{
  "n_layer": 12,
  "d_model": 128,
  "n_head": 2,
  "n_kv_head": 2,
  "head_dim": 64,
  "d_mlp": 512,
  "vocab_size": 1807,
  "activation": "xielu",
  "norm": "rmsnorm",
  "norm_place": "post",
  "norm_eps": 1e-06,
  "positions": "rope",
  "rope_base": 1020.0,
  "rope_fraction": 0.5,
  "qk_norm": false,
  "attn_scale": 0.125,
  "bias": "none",
  "tie_embeddings": true,
  "parallel_block": false,
  "extras": ["some layers without attention", "local attention windows", "value residuals", "capped logits"],
  "init": "uniform",
  "init_std_qkv": 0.0943,
  "init_std_o": 0.0192,
  "init_std_up": 0.0943,
  "init_std_down": 0.00962,
  "optimizer": "adamw",
  "lr": 0.000608,
  "beta1": 0.95,
  "beta2": 0.95,
  "weight_decay": 0.31,
  "lr_head": 0.0126,
  "warmup_steps": 406,
  "schedule": "wsd",
  "decay_fraction": 0.715,
  "decay_shape": "linear",
  "final_lr_fraction": 0.0,
  "batch_tokens": [8192, 16384, 24576],
  "seq_len": 1024,
  "doc_mask": true,
  "train_tokens": 102900000,
  "steps": 6675,
  "dataset": "wikipedia_en"
}
Each number is 200 + 20 x the weight over its row's rms, rounded and kept within 0 to 999. Layers, rows and columns count from 0. The size before them is the row's rms in percent of the matrix's.

# down: layer 2 MLP down (transposed), 512x128, rms 0.0393, rows 64-90, columns 0-127
# up: layer 2 MLP up, 512x128, rms 0.0688, rows 65-91, columns 0-127
down64,099,218,203,202,227,201,204,204,231,188,228,209,189,219,238,239,203,207,199,164,187,220,207,211,221,208,204,198,198,201,168,169,198,160,208,203,210,182,196,215,223,212,196,167,188,169,219,161,213,169,221,171,211,221,190,215,221,176,150,190,194,187,215,224,170,191,177,232,200,179,195,212,203,196,212,216,220,157,181,214,177,199,161,203,173,197,194,215,191,153,214,166,235,206,180,198,213,188,198,142,182,205,211,193,197,160,231,190,187,200,194,186,197,221,194,198,199,211,201,223,224,192,199,185,221,189,199,177,201
up65,100,218,205,203,196,222,191,233,182,225,169,204,222,182,173,164,187,221,216,187,216,163,194,224,205,206,228,208,198,164,217,181,181,203,195,214,201,193,217,237,188,213,188,224,208,171,171,203,226,195,211,224,169,229,181,205,203,179,183,201,206,212,218,171,200,241,237,228,223,193,217,173,236,156,240,191,174,217,189,181,202,206,223,216,193,181,204,201,206,174,183,242,213,185,179,177,191,199,215,188,202,209,206,186,187,193,156,206,202,171,217,201,194,212,227,204,204,177,178,190,205,200,177,191,213,179,196,245,171
down65,102,189,173,204,158,190,168,206,203,194,205,238,200,200,204,232,174,214,201,205,204,190,190,187,227,184,171,152,187,149,220,183,211,176,214,207,203,173,204,180,186,184,209,198,182,209,230,223,190,210,197,218,218,182,224,175,219,166,223,199,188,208,222,210,210,185,146,201,190,199,211,187,175,248,215,186,218,191,187,197,198,206,180,192,170,208,206,219,194,150,179,191,224,164,204,225,218,215,192,214,197,204,211,194,211,171,217,184,187,217,233,194,221,181,199,167,200,171,182,209,190,224,210,159,208,218,181,169,198
up66,105,161,238,189,174,211,217,194,193,173,173,176,228,190,165,218,183,171,182,188,187,204,198,215,225,210,193,209,225,202,175,236,188,212,214,222,187,178,179,214,187,170,189,233,190,223,171,183,234,182,215,171,218,210,215,211,176,177,181,209,172,182,159,230,229,220,213,200,206,195,172,207,198,174,236,227,222,175,235,182,195,184,225,220,176,167,194,182,211,202,201,220,209,212,190,190,200,199,183,182,184,196,192,229,216,163,183,184,226,197,210,169,205,187,226,209,195,189,197,200,202,185,214,172,185,208,206,219,238
down66,104,212,201,204,193,191,183,221,162,221,215,177,188,183,199,189,172,185,216,193,213,179,221,188,220,215,237,176,228,175,207,219,223,202,186,175,150,193,178,198,203,196,210,215,176,208,189,248,194,214,171,246,189,203,213,206,190,197,207,192,193,204,201,207,180,208,180,213,203,204,188,229,174,203,168,191,177,176,190,239,223,217,209,200,225,217,256,194,227,216,179,208,180,199,196,204,178,220,176,202,203,205,215,197,170,232,212,204,185,214,160,211,248,182,214,183,216,187,244,163,209,222,193,217,213,208,213,203,171
up67,092,177,225,178,190,189,189,190,193,151,184,187,200,180,201,179,212,213,201,159,231,211,210,213,206,238,197,182,198,181,217,199,204,188,225,205,237,222,204,183,212,233,180,192,225,168,223,182,196,192,223,228,202,201,215,217,192,182,215,184,243,197,249,196,228,229,228,197,214,216,176,198,216,219,231,224,183,197,214,165,212,180,195,156,239,211,201,162,194,201,195,171,209,212,208,191,171,222,227,186,192,221,201,191,215,219,185,227,191,190,223,194,185,191,167,193,200,233,216,203,211,206,175,183,215,170,225,185,180
down67,099,197,196,225,216,215,197,183,226,193,194,220,214,189,182,194,209,199,193,204,161,195,211,201,189,210,185,231,215,188,196,198,242,213,200,199,197,208,209,210,204,226,215,188,203,179,179,241,173,202,190,186,208,194,183,229,215,198,172,214,170,213,212,190,188,200,226,194,196,159,192,205,177,209,163,211,225,212,144,185,178,216,188,192,196,194,208,195,183,199,206,229,218,181,230,188,240,165,208,247,194,244,205,183,205,186,214,143,171,174,154,203,179,201,236,175,173,184,184,217,219,221,214,214,204,221,186,201,183
up68,108,167,200,203,197,176,204,173,189,175,198,238,208,250,211,199,174,190,212,177,167,210,230,209,232,209,203,183,169,196,208,218,218,199,234,211,185,241,172,176,241,188,172,155,201,195,172,199,209,180,216,192,194,214,193,175,231,215,233,198,212,171,204,182,188,219,220,197,231,205,187,173,198,208,228,224,190,222,217,193,164,208,233,189,219,190,190,186,203,222,188,176,226,225,190,216,221,229,176,205,223,189,193,231,230,177,180,206,237,212,192,189,195,181,205,205,195,200,206,215,163,187,195,194,172,196,199,193,219
down68,108,181,222,201,182,226,209,218,203,173,188,146,191,184,190,197,195,208,232,220,189,197,205,201,182,227,201,167,217,195,197,185,191,190,210,208,190,181,172,184,178,209,242,206,189,217,228,203,202,175,213,208,181,172,182,234,199,191,169,217,189,233,208,190,200,219,186,174,203,182,209,186,187,240,164,200,220,198,197,202,178,204,230,209,206,185,182,222,218,169,231,182,193,204,194,183,168,183,174,165,197,185,204,212,204,196,192,220,179,210,230,141,202,201,221,202,179,228,207,143,245,205,165,202,196,201,200,176,210
up69,107,240,184,198,191,186,218,168,169,216,190,176,200,214,197,182,194,239,173,199,193,217,188,202,220,174,238,181,191,214,218,222,214,198,234,231,185,170,212,176,161,192,218,190,194,174,231,221,200,174,213,207,247,194,204,207,222,205,210,210,195,177,162,190,190,218,189,175,220,199,179,225,211,202,175,233,179,209,224,224,199,186,234,193,185,173,206,193,195,212,173,205,187,204,182,191,212,205,180,183,173,160,220,223,200,188,175,218,227,196,193,206,181,171,208,193,182,205,177,229,235,185,215,190,240,199,183,230,224
down69,107,220,211,198,196,183,232,210,188,179,209,232,151,207,215,205,189,181,195,235,152,190,185,168,182,207,213,223,199,172,207,189,185,198,196,193,202,196,181,206,217,148,189,168,182,207,211,176,194,241,193,204,232,201,205,193,205,223,210,224,205,193,197,197,214,196,142,238,205,193,196,165,198,218,201,203,217,188,161,217,204,212,200,226,214,206,207,177,204,213,198,220,195,174,200,184,154,194,197,186,188,178,200,222,183,200,193,211,225,191,208,231,163,212,192,206,158,240,175,176,243,178,193,205,197,210,191,221,184
up70,096,221,204,215,226,241,183,203,194,175,214,219,231,176,230,210,211,209,218,210,205,206,185,230,171,229,184,229,224,221,194,190,214,195,182,200,209,202,215,182,187,184,204,251,223,196,214,191,220,168,191,207,219,209,231,169,225,223,200,187,202,210,222,215,181,185,220,234,214,163,231,236,218,186,170,203,208,211,205,172,182,173,173,207,211,179,173,208,219,237,182,189,195,212,198,193,201,213,226,199,175,184,223,191,227,236,160,232,210,209,195,178,250,186,206,195,197,228,194,200,217,204,212,185,192,219,192,232,207
down70,096,194,188,184,198,191,186,197,210,213,211,221,177,218,214,206,195,183,184,202,183,181,168,132,234,168,218,184,220,170,205,189,155,212,208,213,213,193,169,206,178,188,164,241,195,214,193,212,175,175,207,194,217,224,201,163,181,186,169,208,177,214,199,215,205,184,194,226,189,222,161,176,185,218,177,214,225,206,173,173,174,194,214,177,218,177,194,204,185,195,189,184,192,171,215,222,194,195,181,224,173,196,181,213,204,221,228,215,209,176,194,178,200,179,225,202,165,193,216,206,242,210,203,194,230,165,185,190,208
up71,098,180,175,210,225,222,185,211,177,201,191,203,184,204,201,220,198,221,206,204,213,169,183,217,162,190,186,233,214,176,251,206,216,203,225,205,195,199,233,186,204,184,211,219,217,224,222,192,201,179,182,176,205,220,182,194,197,193,179,218,206,166,167,178,209,176,215,193,199,179,204,173,193,190,193,196,190,232,172,228,170,218,191,191,187,179,210,213,181,225,172,190,198,181,222,182,230,192,168,199,165,205,196,185,229,167,169,219,222,215,208,201,136,181,220,204,184,224,209,155,195,201,231,187,188,176,205,183,170
down71,099,204,156,199,195,212,209,204,216,197,196,196,201,202,181,186,179,220,233,197,196,194,210,179,202,183,201,153,207,210,203,199,169,181,228,214,202,192,218,204,230,141,217,194,196,194,224,202,224,191,208,203,230,179,232,176,184,160,206,184,209,196,198,179,185,168,177,161,203,211,197,211,187,182,220,227,217,215,174,212,219,224,197,222,202,187,188,185,178,189,220,164,184,218,174,188,226,216,205,200,195,187,194,165,185,228,218,196,199,192,177,197,216,179,198,195,186,212,187,252,264,176,233,192,180,173,231,220,203
up72,102,213,233,230,223,232,216,180,202,200,216,195,244,198,170,219,200,205,198,230,174,219,173,186,183,189,179,190,189,212,206,191,222,180,214,175,160,209,194,214,198,231,199,210,198,176,194,191,223,172,151,196,217,208,186,205,212,172,196,212,173,171,198,209,191,208,209,178,182,148,216,174,192,207,196,223,198,204,232,205,159,192,219,161,178,216,189,225,177,185,209,204,185,210,219,212,223,225,167,185,214,196,206,190,228,212,169,236,215,176,181,188,184,179,230,225,167,188,192,181,180,181,227,189,209,220,197,201,214
down72,099,199,215,191,217,213,223,205,216,201,183,203,165,216,174,194,219,216,208,155,199,234,193,204,240,202,187,212,210,202,222,211,186,220,190,214,194,200,201,180,201,177,191,203,164,206,209,231,189,184,223,194,209,193,191,196,198,223,180,263,185,197,205,226,185,236,229,188,228,195,180,218,194,206,186,239,195,225,178,213,212,181,209,192,190,174,194,150,182,207,234,205,206,195,224,205,222,205,192,208,175,182,199,220,200,218,172,225,186,185,189,221,188,227,200,186,193,195,185,204,167,207,158,146,185,182,226,247,223
up73,099,190,241,212,230,234,205,160,169,213,195,205,205,181,209,169,179,238,180,196,229,219,196,190,206,203,175,187,185,217,196,216,177,220,221,206,235,193,178,222,169,200,230,192,237,212,166,177,211,208,155,195,206,171,214,199,223,190,226,210,199,175,191,194,183,204,187,219,205,204,174,209,220,224,209,185,174,236,172,178,210,228,177,234,199,220,194,204,193,221,208,224,173,200,217,218,221,222,173,198,191,214,222,186,195,170,214,193,206,204,228,159,241,193,217,202,210,190,202,182,180,210,212,213,199,196,222,223,233
down73,101,198,215,195,198,182,227,238,215,211,200,178,196,215,230,180,215,158,222,230,174,178,205,193,165,221,207,184,209,192,211,213,213,201,182,195,213,198,204,205,186,194,162,187,201,200,218,223,232,219,199,223,174,177,197,195,214,201,184,168,170,224,221,257,166,215,206,187,206,205,221,210,164,211,212,218,210,228,213,149,210,201,217,170,205,199,221,206,187,242,206,157,207,226,225,199,203,177,216,201,197,209,193,207,189,228,213,204,189,142,203,203,198,218,235,191,196,193,243,211,218,194,183,223,199,191,191,205,225
up74,103,203,198,205,206,174,227,236,199,201,229,191,210,214,199,226,211,174,181,219,202,203,234,171,199,228,192,220,191,228,196,199,215,214,232,184,179,203,210,178,196,158,252,189,210,174,198,193,161,203,192,194,188,235,185,188,186,179,231,174,226,179,201,186,187,206,178,222,207,179,187,165,177,231,175,185,200,185,184,218,213,202,212,174,198,175,182,189,207,251,190,175,229,220,217,230,189,210,175,181,212,199,212,212,194,207,168,200,235,216,222,174,172,227,195,193,198,226,170,206,222,236,225,186,207,194,217,206,215
down74,105,213,208,209,217,218,206,224,200,184,189,209,178,195,190,221,164,174,175,206,226,175,215,233,160,209,210,219,196,200,190,185,175,199,191,191,200,213,199,205,210,237,188,188,192,185,203,180,241,228,184,226,203,153,201,223,217,222,211,211,195,222,195,208,208,184,168,208,172,225,178,220,183,232,179,158,207,193,213,190,232,201,199,196,171,180,236,152,192,176,216,177,202,193,219,202,191,184,202,195,222,207,184,233,180,160,211,195,193,209,159,201,204,184,236,214,191,199,153,200,215,227,213,204,194,181,232,234,207
up75,102,210,209,211,235,220,211,174,206,219,226,160,202,245,208,232,222,180,204,211,231,217,192,230,195,196,178,184,207,181,195,195,182,185,178,212,179,203,170,242,192,225,171,190,217,199,171,188,182,176,180,219,184,185,227,214,222,216,214,203,220,182,167,223,172,182,228,201,214,202,233,174,219,209,174,223,215,198,243,197,190,178,197,186,213,208,165,179,159,191,200,212,220,192,199,202,202,189,216,232,191,208,184,174,235,185,188,202,220,175,192,229,214,202,198,201,189,203,169,218,159,179,227,198,169,190,199,199,217
down75,104,189,180,205,204,234,215,212,160,182,167,216,204,187,183,204,190,221,220,172,226,218,216,180,187,181,194,205,220,179,197,186,213,178,188,200,211,197,207,172,191,250,205,208,167,218,197,184,175,207,220,245,233,197,204,220,183,181,211,192,173,221,215,169,214,245,210,224,197,197,178,224,171,191,198,188,204,205,196,198,204,182,208,234,197,201,197,165,229,176,210,219,227,211,200,196,210,218,173,188,177,204,197,214,184,169,235,222,187,215,186,169,162,182,198,183,191,180,160,185,262,192,227,200,209,199,187,206,213
up76,101,191,175,190,186,204,223,177,214,241,199,191,230,204,224,217,231,235,185,172,221,183,170,161,184,201,165,187,227,217,182,207,190,183,225,245,212,205,201,210,192,198,224,170,232,193,182,195,172,201,188,224,190,193,232,212,182,185,177,200,197,215,201,171,182,186,195,198,219,171,193,216,200,150,202,189,182,186,220,188,211,231,186,192,211,182,211,182,231,163,202,173,188,201,177,206,197,187,186,218,200,200,170,184,204,162,207,218,218,231,238,182,154,195,195,191,209,215,171,211,198,187,172,212,178,214,179,215,218
down76,101,227,220,168,199,188,183,218,218,230,197,201,227,194,201,194,212,227,233,167,155,169,182,201,182,218,223,204,187,198,173,231,211,186,246,217,196,212,214,218,191,196,189,190,181,212,198,190,220,176,225,218,215,216,217,208,214,124,214,204,221,211,218,216,224,186,181,176,190,211,174,227,198,182,217,192,200,178,198,203,209,180,187,213,191,182,181,216,171,197,174,232,160,214,211,173,181,212,210,174,204,206,211,172,203,209,189,195,194,213,159,229,195,158,187,178,207,189,189,176,233,200,200,188,216,194,196,181,177
up77,110,220,238,160,192,208,192,198,211,180,219,199,171,213,213,179,172,193,218,202,202,197,222,237,231,206,156,224,178,217,176,196,188,201,179,208,194,213,205,185,222,244,215,210,219,205,192,183,200,213,190,226,249,202,209,232,252,190,193,214,175,221,231,224,238,235,174,191,195,228,202,215,190,199,205,199,174,214,200,215,190,198,198,218,190,189,171,227,161,187,212,206,212,210,180,177,205,203,186,212,178,190,204,215,183,213,163,190,228,157,186,182,167,201,203,178,218,191,197,206,210,213,228,190,209,181,203,228,175
down77,105,236,175,219,203,236,194,198,175,221,162,147,223,178,185,204,187,200,182,200,212,193,186,207,201,184,208,175,213,197,173,217,179,207,225,206,209,202,219,193,169,151,164,216,213,198,185,197,200,191,187,167,196,203,215,202,186,191,195,190,245,218,197,200,208,189,212,197,199,223,196,187,163,178,229,173,199,237,200,214,188,182,193,206,184,145,185,162,195,191,192,197,184,182,220,225,230,197,190,219,187,177,204,174,196,197,205,235,174,210,209,208,231,222,215,204,245,224,170,204,196,208,176,176,168,175,196,197,187
up78,100,192,197,182,181,192,187,216,170,171,208,219,190,228,190,190,208,205,213,218,215,232,202,180,175,201,209,193,171,191,211,230,176,190,184,203,201,208,236,163,172,213,210,192,202,213,212,176,219,213,181,201,206,193,208,178,175,225,231,171,187,187,189,232,207,245,224,212,217,216,237,170,219,205,241,201,228,192,205,198,216,205,216,188,193,159,238,194,193,166,163,219,221,221,194,194,223,188,207,202,198,211,179,181,251,174,200,183,218,175,192,205,235,235,222,203,184,197,177,199,173,212,169,209,232,211,192,179,190
down78,105,226,180,194,238,177,210,192,200,190,205,203,147,225,195,203,185,221,214,188,176,195,202,204,175,179,196,207,216,199,175,247,217,183,180,213,173,182,201,209,206,226,198,164,196,210,194,234,199,234,213,214,231,217,227,191,196,203,214,185,251,194,221,213,209,196,180,199,226,201,189,215,176,174,190,154,203,204,219,206,184,163,219,201,213,208,211,188,165,193,225,201,201,169,206,197,206,202,219,219,242,192,208,205,183,204,182,202,193,188,190,187,221,177,230,194,236,173,207,226,230,180,196,254,181,190,220,228,223
up79,101,195,180,200,218,200,202,178,207,205,216,181,239,222,194,191,193,221,183,183,191,159,203,209,200,175,218,208,225,232,177,216,234,184,249,173,195,242,223,191,182,184,191,231,215,203,218,223,162,172,183,207,194,256,195,229,176,166,194,192,178,182,194,199,200,195,237,235,223,204,199,177,182,225,213,209,220,197,218,227,178,162,203,202,206,165,220,174,202,218,198,228,211,180,210,214,202,196,243,192,219,204,227,227,207,185,198,188,199,217,220,197,186,204,222,208,204,216,238,202,207,185,180,226,209,194,204,214,198
down79,104,214,204,167,172,195,187,194,199,179,201,187,203,200,209,201,240,206,192,216,226,209,182,189,203,201,143,203,220,207,187,215,213,197,186,198,188,190,241,220,198,191,198,189,223,199,197,228,197,161,192,175,170,175,164,222,170,217,254,184,197,238,160,181,179,146,162,206,211,182,205,214,238,207,241,195,188,220,199,175,197,187,226,239,212,215,186,196,190,196,166,247,211,182,185,176,219,194,189,191,198,167,189,193,215,191,189,206,193,181,175,200,192,213,206,206,189,226,196,196,184,206,187,195,217,179,191,202,199
up80,102,190,191,183,210,190,212,189,210,167,191,175,211,212,225,209,177,205,218,192,145,198,209,247,247,229,185,222,224,220,200,197,194,180,246,206,164,176,218,218,217,199,202,184,217,174,202,184,218,188,213,208,215,191,185,198,205,215,223,222,150,195,176,164,236,194,223,185,176,181,213,206,164,200,211,212,206,166,220,168,204,183,195,215,203,195,205,202,235,205,159,212,172,202,192,203,219,192,195,201,203,211,169,215,199,194,220,205,192,206,207,159,232,171,216,171,214,223,186,217,189,174,198,189,204,186,182,202,177
down80,102,164,195,199,243,195,187,217,156,168,212,166,234,200,164,210,208,207,172,224,167,196,216,214,200,179,222,221,191,204,205,228,200,208,202,209,202,173,212,214,156,220,213,176,189,201,214,180,180,195,216,182,204,225,207,191,215,211,194,184,186,238,156,229,190,237,223,190,239,183,211,197,196,222,203,164,216,189,215,188,201,230,217,181,190,229,225,200,174,192,174,182,184,189,197,215,196,176,181,175,196,225,190,211,169,161,200,172,204,195,199,217,206,205,195,230,192,178,188,173,197,217,159,184,194,208,194,193,227
up81,100,179,190,197,203,229,191,212,196,189,201,193,181,196,206,194,201,216,215,197,153,166,216,183,173,208,165,186,158,193,196,215,151,186,206,173,216,197,216,216,180,223,214,187,219,152,236,185,226,187,152,203,198,182,197,197,235,229,211,202,196,169,176,178,210,211,189,178,199,210,216,202,208,180,164,171,170,196,212,178,215,175,213,215,209,184,171,174,206,220,177,186,209,216,205,211,171,207,217,156,210,208,200,165,228,214,227,192,187,175,220,194,160,231,213,222,197,185,181,218,179,218,196,189,199,205,203,186,204
down81,101,238,164,179,167,197,197,216,202,205,234,213,236,190,193,177,203,195,204,193,212,239,194,202,171,199,209,172,207,205,200,205,192,199,217,215,224,219,198,197,202,208,183,212,268,180,203,232,183,194,236,176,217,190,214,175,200,187,232,220,189,190,199,195,161,142,199,205,206,185,169,199,175,203,187,168,202,214,207,195,189,189,219,209,191,172,177,233,188,172,186,197,191,184,233,213,215,188,200,179,179,231,196,205,195,168,170,208,209,208,212,192,241,204,200,202,215,169,196,191,163,204,232,181,179,201,205,220,170
up82,099,232,195,193,232,240,185,202,185,215,217,179,192,211,199,173,220,212,201,194,205,209,175,185,189,201,166,190,198,191,195,196,197,180,233,212,193,222,230,199,186,233,212,226,236,177,191,213,212,220,164,199,182,219,173,175,218,199,222,209,189,196,162,218,209,192,178,216,182,219,208,170,213,194,189,179,200,208,216,194,190,223,185,206,176,219,200,223,131,252,177,215,183,207,176,210,174,232,190,232,188,198,201,218,192,209,201,215,174,171,211,183,212,180,189,161,172,218,176,223,175,212,173,202,192,190,174,217,183
down82,105,195,227,176,211,185,212,198,179,194,237,200,171,208,203,207,216,217,174,187,218,209,211,213,210,189,191,200,205,192,184,216,199,161,174,212,193,190,200,224,229,183,196,197,184,183,171,195,245,232,165,246,207,235,217,204,219,205,179,227,195,165,188,212,205,212,171,179,201,226,199,221,222,206,202,191,221,227,192,218,176,169,197,207,213,220,188,176,215,222,209,178,206,202,170,212,165,176,181,225,198,219,253,169,207,205,194,225,183,209,197,205,214,204,216,217,209,191,230,194,165,228,195,218,221,262,199,218,202
up83,105,201,175,217,220,179,204,204,211,218,170,228,167,217,195,193,234,219,183,208,188,198,218,183,175,189,177,195,191,215,209,226,183,214,205,196,207,221,172,178,175,196,197,191,205,201,193,200,204,209,167,175,229,245,223,196,187,212,181,185,181,219,215,188,221,199,189,218,192,213,203,235,191,187,219,202,215,191,205,222,226,236,182,210,182,185,191,163,190,166,164,228,231,197,160,220,208,183,162,224,209,189,211,172,187,174,214,230,179,199,197,173,212,219,196,179,238,170,173,211,186,248,188,201,206,160,221,180,206
down83,102,218,231,183,173,191,201,191,163,207,226,196,196,174,204,174,198,200,202,167,202,200,212,180,206,208,184,195,185,220,215,198,188,202,224,197,172,184,186,193,203,193,185,187,178,196,190,215,202,222,150,194,225,217,203,183,224,201,195,195,215,165,167,205,222,197,211,188,175,197,178,207,201,198,218,169,186,198,168,244,179,231,213,243,146,202,182,204,219,213,204,205,194,194,192,212,222,207,195,253,206,199,198,209,182,198,259,210,203,191,242,243,171,199,188,210,229,172,200,192,245,199,221,215,184,197,176,211,206
up84,094,202,212,180,181,224,197,176,187,212,196,163,212,215,183,217,229,164,211,226,218,190,180,205,176,202,207,206,197,239,193,218,205,236,232,200,229,219,222,196,171,234,198,188,233,215,192,186,198,197,195,220,210,214,225,174,181,245,175,191,209,169,195,224,241,225,229,219,192,229,193,186,167,184,227,204,225,171,203,214,229,177,196,190,184,193,198,227,221,218,215,190,205,208,210,202,192,212,200,210,188,199,214,175,231,201,155,221,212,245,202,187,235,227,210,225,221,184,198,220,216,215,231,174,180,200,208,195,206
down84,105,203,193,180,177,196,185,210,195,216,180,211,151,195,209,194,186,206,209,175,188,200,203,154,176,171,190,201,209,186,213,166,187,176,195,194,180,222,208,206,199,198,209,214,178,229,204,187,219,225,212,192,235,199,240,191,219,180,212,200,195,216,220,187,140,150,230,214,199,203,187,197,169,181,215,179,202,195,222,224,174,195,205,215,201,237,189,172,202,229,184,190,259,211,196,227,226,199,197,206,213,197,217,202,225,189,185,210,202,187,230,236,198,208,244,228,199,167,185,217,198,195,169,217,210,194,222,208,179
up85,093,170,237,188,230,169,212,209,173,198,203,188,245,249,189,234,207,218,208,215,175,202,182,234,193,222,143,171,200,167,195,223,197,186,170,187,225,186,200,192,198,236,183,205,184,210,161,189,190,202,210,217,219,179,220,197,220,189,211,204,199,208,186,220,210,209,168,209,198,237,189,184,178,191,210,194,225,202,215,207,201,185,185,209,204,226,196,185,188,231,175,190,193,198,211,194,187,219,178,171,204,204,199,169,217,225,172,182,198,178,224,194,207,210,183,220,192,241,213,174,219,164,207,210,161,173,215,222,211
down85,098,176,174,183,192,183,224,221,217,184,207,208,181,183,185,193,218,184,161,218,181,224,174,185,189,189,210,255,204,189,188,239,206,197,194,188,197,200,183,215,211,172,192,201,177,173,194,234,184,195,207,193,215,176,188,155,213,213,192,169,203,203,183,201,211,218,193,223,169,212,166,197,196,227,197,182,168,197,170,177,203,174,210,213,192,191,183,206,213,142,170,207,231,180,196,195,213,169,211,213,178,200,202,180,192,196,190,218,203,212,198,184,237,197,225,187,187,196,184,164,174,202,195,208,220,250,162,223,233
up86,096,211,210,186,204,235,213,218,236,249,185,220,212,198,210,189,213,172,201,189,211,192,176,221,190,202,217,188,217,233,182,194,191,198,192,187,187,219,188,192,221,219,218,175,173,151,237,195,199,190,191,205,178,227,220,177,178,218,216,182,202,199,183,189,229,235,246,216,164,173,211,195,153,181,204,212,202,191,194,230,193,224,179,198,200,224,205,184,191,241,176,217,233,185,221,199,204,236,179,192,196,207,205,241,206,204,200,207,206,217,189,160,203,205,216,216,217,235,184,175,211,236,218,171,188,205,190,198,189
down86,093,179,213,166,197,175,181,197,195,154,181,218,197,197,191,185,191,223,192,209,187,182,184,221,205,209,190,194,198,173,207,178,215,232,185,181,209,215,175,247,202,172,184,224,203,231,208,187,193,172,181,210,213,164,212,204,184,182,187,213,178,194,215,183,172,184,233,193,191,196,205,207,205,200,175,188,169,219,203,223,173,205,152,178,199,189,209,147,192,193,197,221,241,222,223,215,207,213,146,206,231,182,203,188,192,175,214,197,198,173,219,164,211,229,200,195,228,194,189,222,211,205,189,152,201,208,207,179,225
up87,092,218,172,207,218,199,210,160,157,176,188,211,188,203,176,208,199,202,155,206,182,198,217,232,163,214,203,225,199,197,187,237,181,199,194,160,186,178,174,168,222,204,181,223,191,201,170,201,185,181,161,196,214,201,193,228,192,204,215,177,219,164,219,218,226,199,217,185,175,174,201,187,180,175,192,196,178,213,218,228,201,194,186,218,219,197,218,217,174,213,201,236,202,220,172,232,178,191,221,172,193,206,209,208,231,210,160,185,202,192,195,194,181,232,186,185,223,203,168,233,197,192,235,221,183,190,190,191,229
down87,096,183,236,204,201,259,209,210,172,218,214,195,207,202,240,171,232,214,197,198,202,189,196,178,184,201,167,194,202,222,201,208,215,182,231,233,194,199,170,182,223,202,218,194,195,203,227,195,195,162,203,202,168,197,202,217,165,191,199,185,171,197,212,178,183,193,209,224,216,191,204,168,226,200,166,187,220,197,187,224,195,239,202,178,212,217,157,204,228,229,191,215,191,170,223,221,198,222,220,199,197,244,229,203,203,153,199,177,200,218,219,184,217,200,213,232,195,187,221,217,201,177,244,201,196,210,232,192,192
up88,105,213,196,163,234,191,198,209,225,198,198,187,182,198,223,169,224,225,175,192,180,239,207,212,207,191,217,196,181,221,177,168,222,208,189,161,222,217,176,191,214,207,227,207,215,198,224,179,176,190,226,188,212,212,186,186,219,216,185,218,206,197,192,193,188,225,197,195,194,193,215,167,196,181,197,261,197,204,226,189,240,213,195,211,189,188,215,221,143,197,196,198,242,185,229,184,217,242,194,225,209,191,199,234,215,226,187,170,189,206,219,172,200,208,221,209,202,201,157,215,203,186,213,214,216,177,184,187,165
down88,101,248,228,181,198,178,198,190,218,210,210,246,201,197,192,158,187,168,221,183,195,207,195,184,215,183,151,192,178,186,194,180,195,178,184,196,216,208,199,198,225,191,201,145,217,214,200,234,213,172,207,224,186,188,197,160,217,188,181,195,185,194,183,227,188,186,219,222,212,175,212,214,221,213,197,219,227,204,201,232,195,187,189,169,194,177,208,204,221,240,194,206,200,171,190,197,186,192,210,235,214,201,207,222,214,191,176,236,185,184,205,190,214,187,190,201,242,167,208,218,194,204,193,151,213,220,167,227,220
up89,109,238,171,190,240,190,201,198,221,229,224,170,178,230,191,195,195,190,190,199,177,196,158,200,217,225,194,199,190,187,182,197,214,211,228,223,176,200,194,212,180,189,196,229,226,207,214,160,225,184,203,223,176,153,193,194,186,243,192,216,220,190,212,154,185,229,195,223,190,203,218,203,184,173,200,200,233,198,205,182,206,226,218,200,175,166,195,183,191,198,212,195,193,204,180,229,226,218,243,197,173,183,213,180,194,203,227,224,212,200,231,178,184,224,230,240,218,212,180,229,179,184,183,208,203,214,212,198,201
down89,107,194,175,223,221,182,216,200,197,217,229,238,196,172,215,204,197,213,179,163,192,180,210,216,220,210,215,239,229,220,219,242,184,197,193,165,221,223,194,173,215,220,186,187,176,181,212,214,209,182,181,233,236,226,224,208,211,229,152,194,214,192,195,179,224,208,209,189,191,190,227,165,205,185,168,196,231,194,160,184,214,186,206,196,212,187,199,200,241,200,183,204,205,186,206,193,196,206,173,148,179,185,208,176,184,225,197,181,210,194,189,211,221,210,218,208,196,194,239,185,235,180,181,170,197,207,207,214,223
up90,098,188,207,184,174,213,199,154,205,201,184,207,193,214,185,191,173,175,180,222,218,188,167,231,218,182,182,187,236,187,214,178,205,193,198,191,189,211,211,195,170,171,220,225,236,218,208,176,219,161,183,219,211,200,172,192,246,190,186,172,200,212,193,220,225,223,196,236,193,189,207,166,181,226,160,187,200,177,204,182,188,235,216,190,226,189,231,183,225,208,202,212,162,192,219,221,205,179,211,217,234,208,176,198,189,191,163,197,197,179,194,204,169,178,179,153,188,204,214,198,196,211,184,214,190,215,230,187,189
down90,098,212,188,209,215,191,166,219,200,198,234,195,218,231,239,200,191,231,219,223,210,214,192,217,169,221,165,225,182,199,191,220,202,200,209,184,183,211,196,181,199,187,189,198,214,226,207,227,226,190,171,170,180,161,200,201,231,196,209,218,225,193,198,210,191,227,212,209,232,190,206,217,200,216,158,243,213,179,187,219,165,201,201,210,205,242,184,233,209,158,203,220,203,215,232,219,206,193,202,195,205,167,187,200,240,195,240,182,196,212,210,197,201,201,208,167,187,204,163,212,142,196,196,218,220,203,224,208,197
up91,093,204,226,186,182,219,200,232,183,182,230,194,220,166,221,210,196,176,153,185,196,216,221,228,216,201,228,177,219,202,247,214,210,237,175,187,168,206,210,234,224,173,202,208,192,232,193,210,201,193,198,172,171,193,201,186,197,200,172,221,172,171,195,200,231,173,177,178,215,205,216,164,162,198,177,189,193,194,211,225,197,183,205,219,204,216,202,231,178,195,204,218,207,172,170,181,194,184,220,160,187,219,224,183,222,204,164,236,202,191,212,211,186,172,171,199,206,193,194,189,178,192,231,204,188,177,208,206,180